Weights of a small transformer language model.
Size: 9 layers, width 576, 6 heads of 96, MLP 1920 SwiGLU, 51.3M parameters.
Architecture: RMSNorm before each block, rotary positions, biases, untied embeddings, normalized queries and keys.
Training: a variant of Adam for these matrices, 1449M tokens, 11055 steps.
Each number is 500 + 40 x the weight over the matrix's rms, rounded and kept within 0 to 999. Layers, rows and columns count from 0. Numbers have three digits each.

# down: layer 3 MLP down (transposed), 1920x576, rms 0.0437, rows 745-775, columns 64-127
# gate: layer 3 MLP gate, 1920x576, rms 0.045, rows 746-776, columns 64-127
# up: layer 3 MLP up, 1920x576, rms 0.0448, rows 746-776, columns 64-127
down745:475494461482509474490501477551446500496427463420452590446475534546483458514505460467542488527515492451547500441573474442450463483552456490523450507604534501445524525462509564540471546532479454
gate746:531482485496474552541487516511531473522536424566587571522514527528482466495464575451491495503498464548491539502530465517511519438559499480516475601526585493526490424483550476518424492503525466
up746:568524530501457479481612440426406492538500395497504520518459482457450527514525470470508536501534456469501441514485506555514468531534470552469461464501413601453518532488490599577428501392547510
down746:542491542527422531544512520465540555461517430436522462483531528472502531569410529512433492575492493417518505522465475479524501510409499559467458526482465455562395517513508491442439523481495501
gate747:513539424510467484467499579502565606488534489496505395513521472446534437511479568519536536454481403435544475524485487508528445440486530470520508530499486551530466497499492386490510499497439522
up747:497517503488573529443518530509421489550603487440512538498543521505487471565525515537416513481484403558478488476536488448421445453557536501535512482533492501552532424482492538493453540499451447
down747:459526514423511542571533534469427451490481462504448532468512489534506454568558447501445538521429461511523562483578470546447516498539531485561492492461512470510543450450513542486477478452545503
gate748:528488557554474546445414530467459531519539460560473482505440619499459555477506480525529531497477527561500467529542465500506479446486519609541581510424498442514553487535457479547502504532404479
up748:474504504501440466531450505485494501575481491496411404531511523446476411492492515521489514531537486472571504478449535597549512503517446541528470496501478404463525476534494500473498551446483481
down748:541473534489486488545486491482475530442514522509466565458514444511512506524507481460543482505456495533557470548502517558482486548534501561494522490467435481545498577544444535542491494443463410
gate749:479528601590521471474563476555542410447490463541590493447489508474430428497470416504482491466488526492494564563519500542520545500496487472476529473463531540465415545534512455550501488493490465
up749:414529525490476471468547487538484565477474508464469451513454512518520502505502489534519527520535527462465429532477485556553417559487500552489544521498460538525502539441430482568581485455516575
down749:490523484558550518571498504462528440508544511510467560470506561428521489462483444509486565401516559549536447486490557532581525467537583485527538466533497490527583456524548520489469481581494512
gate750:469499416498522506455528451516481458547430511476432504605494487564510460479479488457464485566521478495429479519580466450438526531437525474494512519433571531456539452537542490499493517550506547
up750:497517465515491471467545480525453488488516511522561453488523490509519562580451509561513498559459506485455484522455531492445480460455582485569462538525545574538511476585543474507471498546518495
down750:428567508509570551533451508456466598537558492579527545480509532499584486528549506526541465442470503437506491468562517474446556453513538501498514533500538496490554521508511501481498494517394533
gate751:488455541492498517476494550460523499489518511468534507460561463517505533512478507498499547470488451493468419466522437495485487507513499499571485488560416491501450483474480494572506552521490518
up751:470441436497519498514506530528489530495517457486435503493457524469474524499458472465475540551448510479504450504533573530512484532502576517533533522546523413499414547450537592562548443485413457
down751:506576479488534475477538509461500440493459489493484567524512513469475474505469519535510516571520489449408429461437475556461427525565524493519455574519469528491487545469543512471532450503511427
gate752:471469435503502509499448521428527518517480484507460505528486579454526475483378465559491540523547428453510480527480546504500528548531516447570561489530590519477392466540490445530480555485504485
up752:529481518467460487544491433543510487516507491475548456548531524450442400477493533439498450518490513537532487431498532555530480523502587513457525551556486485486502477489466493554470522542580502
down752:544525532492586562569441524468539491454592503486449450488500531497493473459484596495525535501447450415496512507523472514559477474506437507458455547509424470505548506456533478525525445528514560
gate753:539482547509443503464534448460475524485491509512448495514521477507573544466476485467540514535478477547547518504507483416440407526504560513554535486471459493464447482471419377457536488493528464
up753:504456552540478430475461474534462449477446465454510552519504500517444484509533480474582528527472481561506414488474532471522476521560502482567437518491432527577505552497522511453512509516502531
down753:487463404456552462447521560474432586543465468503470457532489559463459479472500487571530469500457450422527510473497514474509421566466422524490482509515430490504497425477572447460476462459486480
gate754:517563500536409471478465524531566497474557487417537511498500559552536558468473529422524481459448439569470432444540521485517515477389450429525552522483448457490540506463447477535562502493482533
up754:523543502510516458512547550490453393536524455509558527495497478459476483378465467538477417444556477539481563453498484463555520433474489573461475468460543511507511508540562499496417472563511498
down754:444579502546531482496473423492465456482465494464418463478538486446477476493433462523517487497510553548480585439568562445530499472445526430483512491537557468481472529591487529450517447498487467
gate755:520491427522455506546479611567518534530510505501476523501452495549553504443355454600502576567478504494469484500473554466524472542486503433529455492450568431517451615489498492558455474537536447
up755:519457593545506461487505456543467527488538462540469505463478525452537457526510399430490585535432507539520495484473449493510463503496521623448493450450473518502554566500529579537570521497531474
down755:462551489525443459529490497505602511539466476497503470474492495505477599490528467424527461539467545477468469502517488571482537442486530477449568551519516444498560466566483566513519539509508539
gate756:497557542530570514468561527491460478418495469428511526487551537573459494526512519539490540467574393514456535492476483478557531490460546480459535490469443467444446553523479463547553486501544607
up756:480439487483455439508397524445494513548572416564523526498530517501562571518560480494500417542535515461507504511455514525540470488485525494462455505465532442440518468492537491512487524536490496
down756:594568530531508559519489552485462524473475526513524444451503542557500456544545525569538527470579476506513519500526484471514566456476447507488549482523440494512459507466530532470575504444503494
gate757:528497431529454515499539476498474480495563565520488509570549491483520484496527486561435509570483515395519433420537527439487433489567455475561519550422524403480475541451471517530499514478544488
up757:516491451469491485479492477487477453476503526551488478470524478481454485460527553497409443457492442445553475475470631475565461487495476561460516490529467481516535442487485492519537548473512510
down757:479442489489527434473526447413464547388534544474528517489506473521498509536559455395497499535518454475503441535541527501442516566435505476494557480529481591467589452507447558503500445441447547
gate758:586505516532483503513460549473517505433499422504526499450489489473557541537527528515445533519504497437424519529452443510494482544558472439528485533511500531533566494530457446479502489525527527
up758:432480436445472449547447489527420416453451556489511490499544512447546522451528510487439501461436485534530567504523490544523528480438486503556562522436578554505484579434539497571519543450483503
down758:495490474495439492531483438497576491524527437537577449572533470518508544478505536522502470512489484408434481489570438487507561525490521523494491551533494463550508492529469475562459519587486542
gate759:536504472500552518516492527547456445525449479531542483516483503494500539475466491521469517438542497501545476514467523483530504458526542526506497484522556461486505450535436469516555483467534535
up759:542577536485499463498469515521475449512608531496634506488514463490502521528406431456489505524552475501528474547428500451548377503465478433508513460436576486571481466484457503546537519450515535
down759:566483550507508500551489459508482519480532474507530512506472532539495584470510503521475447510497456541530526522464508472622511478488493478552461483464484537512529400508524486517523528501583503
gate760:575468425455456506547485566492551525510475511452507481463522440474540478451523582508496528574551547545573555461524497497479468443545527479485544489457480496520490497461469460501494539518402453
up760:544508517548444564586421543563552482464516418527513448478537548510516529505442523468535527448495564560471468477501489528475489459508513512501524514502459466448469546502501448475576542454474444
down760:497517502524522480465477579488522515471508525516585452516547450512574507475452475474493532486465497476490528475512531525555483536528564424501465472483470530491554470594424454483518527508485458
gate761:518455463469542526544448540472501518449522494458523469467494432485644531505583532489431462515439461513450584482491505484495467544471512550496515483487515469553485446493446459471498550496531522
up761:484517499486457547527555504374477530487438481471419527539495497460433498557493435426454445554457524508465536538608524482458516478574523560544501512541438436470476429491495571443519539492586462
down761:567501497566460451514555485542499471531536485504517490526529504478486479505449538496564549494463572479468408477472539501525462472503435465577499483479551495477486499512563471487490506427504485
gate762:498457476501465524515541471447482480511513440530467539568478451413572478509462483501459508472565492504555558482483503452502491402524499494511510435530478550535472508571476508492463525524482427
up762:490475530545503483483535535453501490521534542482421557509533502518609517474480413566472479469481522474471502531553534534493488481469492507531471550471533540491461477438525449547476468511496442
down762:477504487480499533493494491486463453530465466454554507473557501537416470489441500495590538505550555440477470535480488526485458500450452473567474508459456439467522496514449533451509543514553551
gate763:512588462520429464529563478482479514564571501472571446597440475459589478479521581492471551484481464400489506508545525518482570538541446549498464491483511504439534460482574503477412504529495509
up763:554534491497448423604485531574533478473583503480485476473507556478520452425512496456468517541491523563542497513510429441486604537530576543535507532534531468483433443476532538553485543469519522
down763:465550486483492491596517483545495496521494448531537497469463577475465516457480551536500504522534503490526522449517591445474555513521565494478485559492509516514490505419566481493503460500568479
gate764:487528486557532524517503554538541551459443487476531424501506491521550519514480511464545489434558502489464506447507542522513521471496496519441456516505597459495520453533452517484540454491470549
up764:464562570446565475457381493466499513517404524541491581539523563542477546471493579511481467539532495478456521528486489508460416553445514500486452501484512558480491518504445444531547492532430552
down764:516466485439506487492503464537492501557494520462501472449547518486422510392586533522540514484527467510430540468536530434516499498503557489551489508571423484541517408460493460453548513548536489
gate765:503462529478430517463491592442500499466486528479524455574527517432561490465462490515555501447440516494493520587504500493495495519456489390501479416556544491463499556551499540532540498508495463
up765:481534515443482535499486532517623459539514455431503500551494547554432519477491452526469475562485517476468493435515454550511450481574504504518501593458409515482537495500512508512504421569502541
down765:474563539478483481493506476546529465515533463440511478525550496527474491512537458467520495469513522451406455420446485517511497465506476500477488490495489577500508561498448527524492546485458457
gate766:456512521475490487512526439423519460452515550495488473415441560488489537452455466528558449476498461471445524458452502512584506471502472568466499497427524451498513598519510402505453464519462582
up766:478462439558458371582438515526471544510529568542473490509547492498452518493466508493452474504531493518437474548471515438493451502522524453567490475499529583495511465505500520494579524494479515
down766:481563544534572411505487442563553516461432535480591490450519509492474447507507487542498445489550526446503564580508445520529525458604492543499462464516427500529560473478440500524501480467520548
gate767:500474409512553467513430492426495516513520546520421483493502545418467478509459502482466540448538426465608526467514461449584467497480415490536472424509528453571534586514385442466520492510458527
up767:571530494499509510469443538501492494538507506478448574486510421502513500462549511452462495462496494470532462523457566500553461504529444477502507484498471470474488525551541499482440540524483509
down767:535539503526530483564450493488490589488479465533497517445564507586452513462517513512575542515444512421514411435476449517484506488465473478506555519543517514413488493521515521496548507574472559
gate768:515537483533458431494420523535508485513586482546451487453480466511474521445432524529503474478626472544471457441540490464492502427488483468524575478535502510476479510545458497528471421497496536
up768:501532473489523470512565565540506462514509473471626492461505527457485422546558485520495394456474531426498461516537513509516530549529435541486511522504463529541565443582488551436534557479571496
down768:471501501500571460482467468413422488505498447516510464456557414518535458528486514520557444491542492545438459524517506478484536418426431518488429522517459454522514452465538513510521494484472468
gate769:466523485495478509458483510488506496489470557446514477534456447533431583450500468553498554524434493486544496485532469520470361485530505554457534533463481511529497545584499487458517471473547439
up769:471469465435530499468441541490558489530501521420468489511443554506507486472549474489441554530519535550516581459559464436499556542549473527470463492480503421543503507465489503539514531512472434
down769:494525561494524501510441538490556571502414517512484480502450547459552510428531427532521427555491512497577530524548497467499571481527492500524546516457527564472536557525520411554457484495451570
gate770:442514546552475554494509525471530545484441495550452480523565517459504520501472530512545493529451501471503492484549451512492567527508489474473525522478460476512491422509481534512560403475480493
up770:483577548517505452554577551551449516520555443487451507529522499537486532507498450479419465489501548532530519517501454493510436548456516485453564516484498481591476486524582523526525501585437429
down770:489568532527552471450500525496424487546448503562457491508508524430548428524549481577463468521508487522571541508539506512479449412500448475481630523466490534428512469540523537530533501489516517
gate771:543593507551468543512493520414551503478507447491470567502497571602516416537465499488537481529458489440531494523465480523529522461551506517566485466536514451553459488486500544481472501433546549
up771:500521461492513459409537440543522518479492510452534515473413483513454525536546489483511545503381511530537461484514442496471548536514516540523475488467537549542488529461527539495590479496520508
down771:537590500460520535502516502491431474527558477483551493505557463501484459492518505475484563447477544494405512528551499482484485564511565503516451482549479498458467497527467461480461471542434472
gate772:522441449530488473520470455480489444430459514535554456467523565478499510591474491483563423422468498550511503423490423488481428480432495533473592526519527505534522527533384536473556448430451554
up772:456418474501449565506503433450419510516534545418548480579423464484464444430507449438588491481527486496500484466544525526542466507528439543483460603468468449537504563481585465521469555517492479
down772:553510584413396610417455469403510495537456495509487573502486464454494519477418503513530500513540505520550548484552537549565585532490495429466509528482451462458484479561517519501467456505556520
gate773:533463526465444515484426484576409654552479453433421382533493620558581426392512525526486538576570484430412536489398459527470484548487364425457563598506653618505571561528510526445376555447619530
up773:449496465480516485547567530513567437473506552495549506416539471460470520598482475500502513487471499525519490492529517457548545456495518513490495407521441499476468525472508500552572508553497486
down773:513490530528441460539512464542449663548499475449449457542496518530512486431510548525476479548538531445516517519456510528440436508495476509478545552440563470524543548489487474433420512480497494
gate774:512569457497536459521431578520465464445522477531456509583495581526518469465497474520426510529534505549428467516555517539479441534579517480473493503529543541484483473447501562490428449413519503
up774:483472440509543488500495517520507522485517489512382453446511528485495490485505522464439483519483491473497450512459554366445431493479504487439525482527631500453580545479411487558469423406496529
down774:502465484497476591506553491524561458463481512511533481529489457499522498510488533500402538541491465517514501484486485469436504560528569512558422511491539500475444545489449483443501523507530483
gate775:469479448477496573492450436533443512505483539527478478562401606466560454511494516530549472466501515514533507515496549507529457462533503535518467628526496473497499524494476514510443509419481567
up775:508513519572450570521504503491488498535517511526441449541484489500469524501451435522472496528491508539489497479439565467475430546465578489451424465502460529440522418541503540510548548487444488
down775:501495477585508490499445493495472508576516501545564482502521542437445466482514578466481465557505502497532547419506532516648552538501496445566548519442455567517458558520482506514519468521459513
gate776:490485514616485525505438582507557589471510486556417457545487505501536494492463504513527577482448519557491469505462543479439488517463445395598444519475536498500451452568463453493404482442431504
up776:500477521482489504468486517511543543468491493544497413490472548489590509456490444523451497494478518493480500545494383528563499490475458467562545572424525499423508526553518532518559511479482495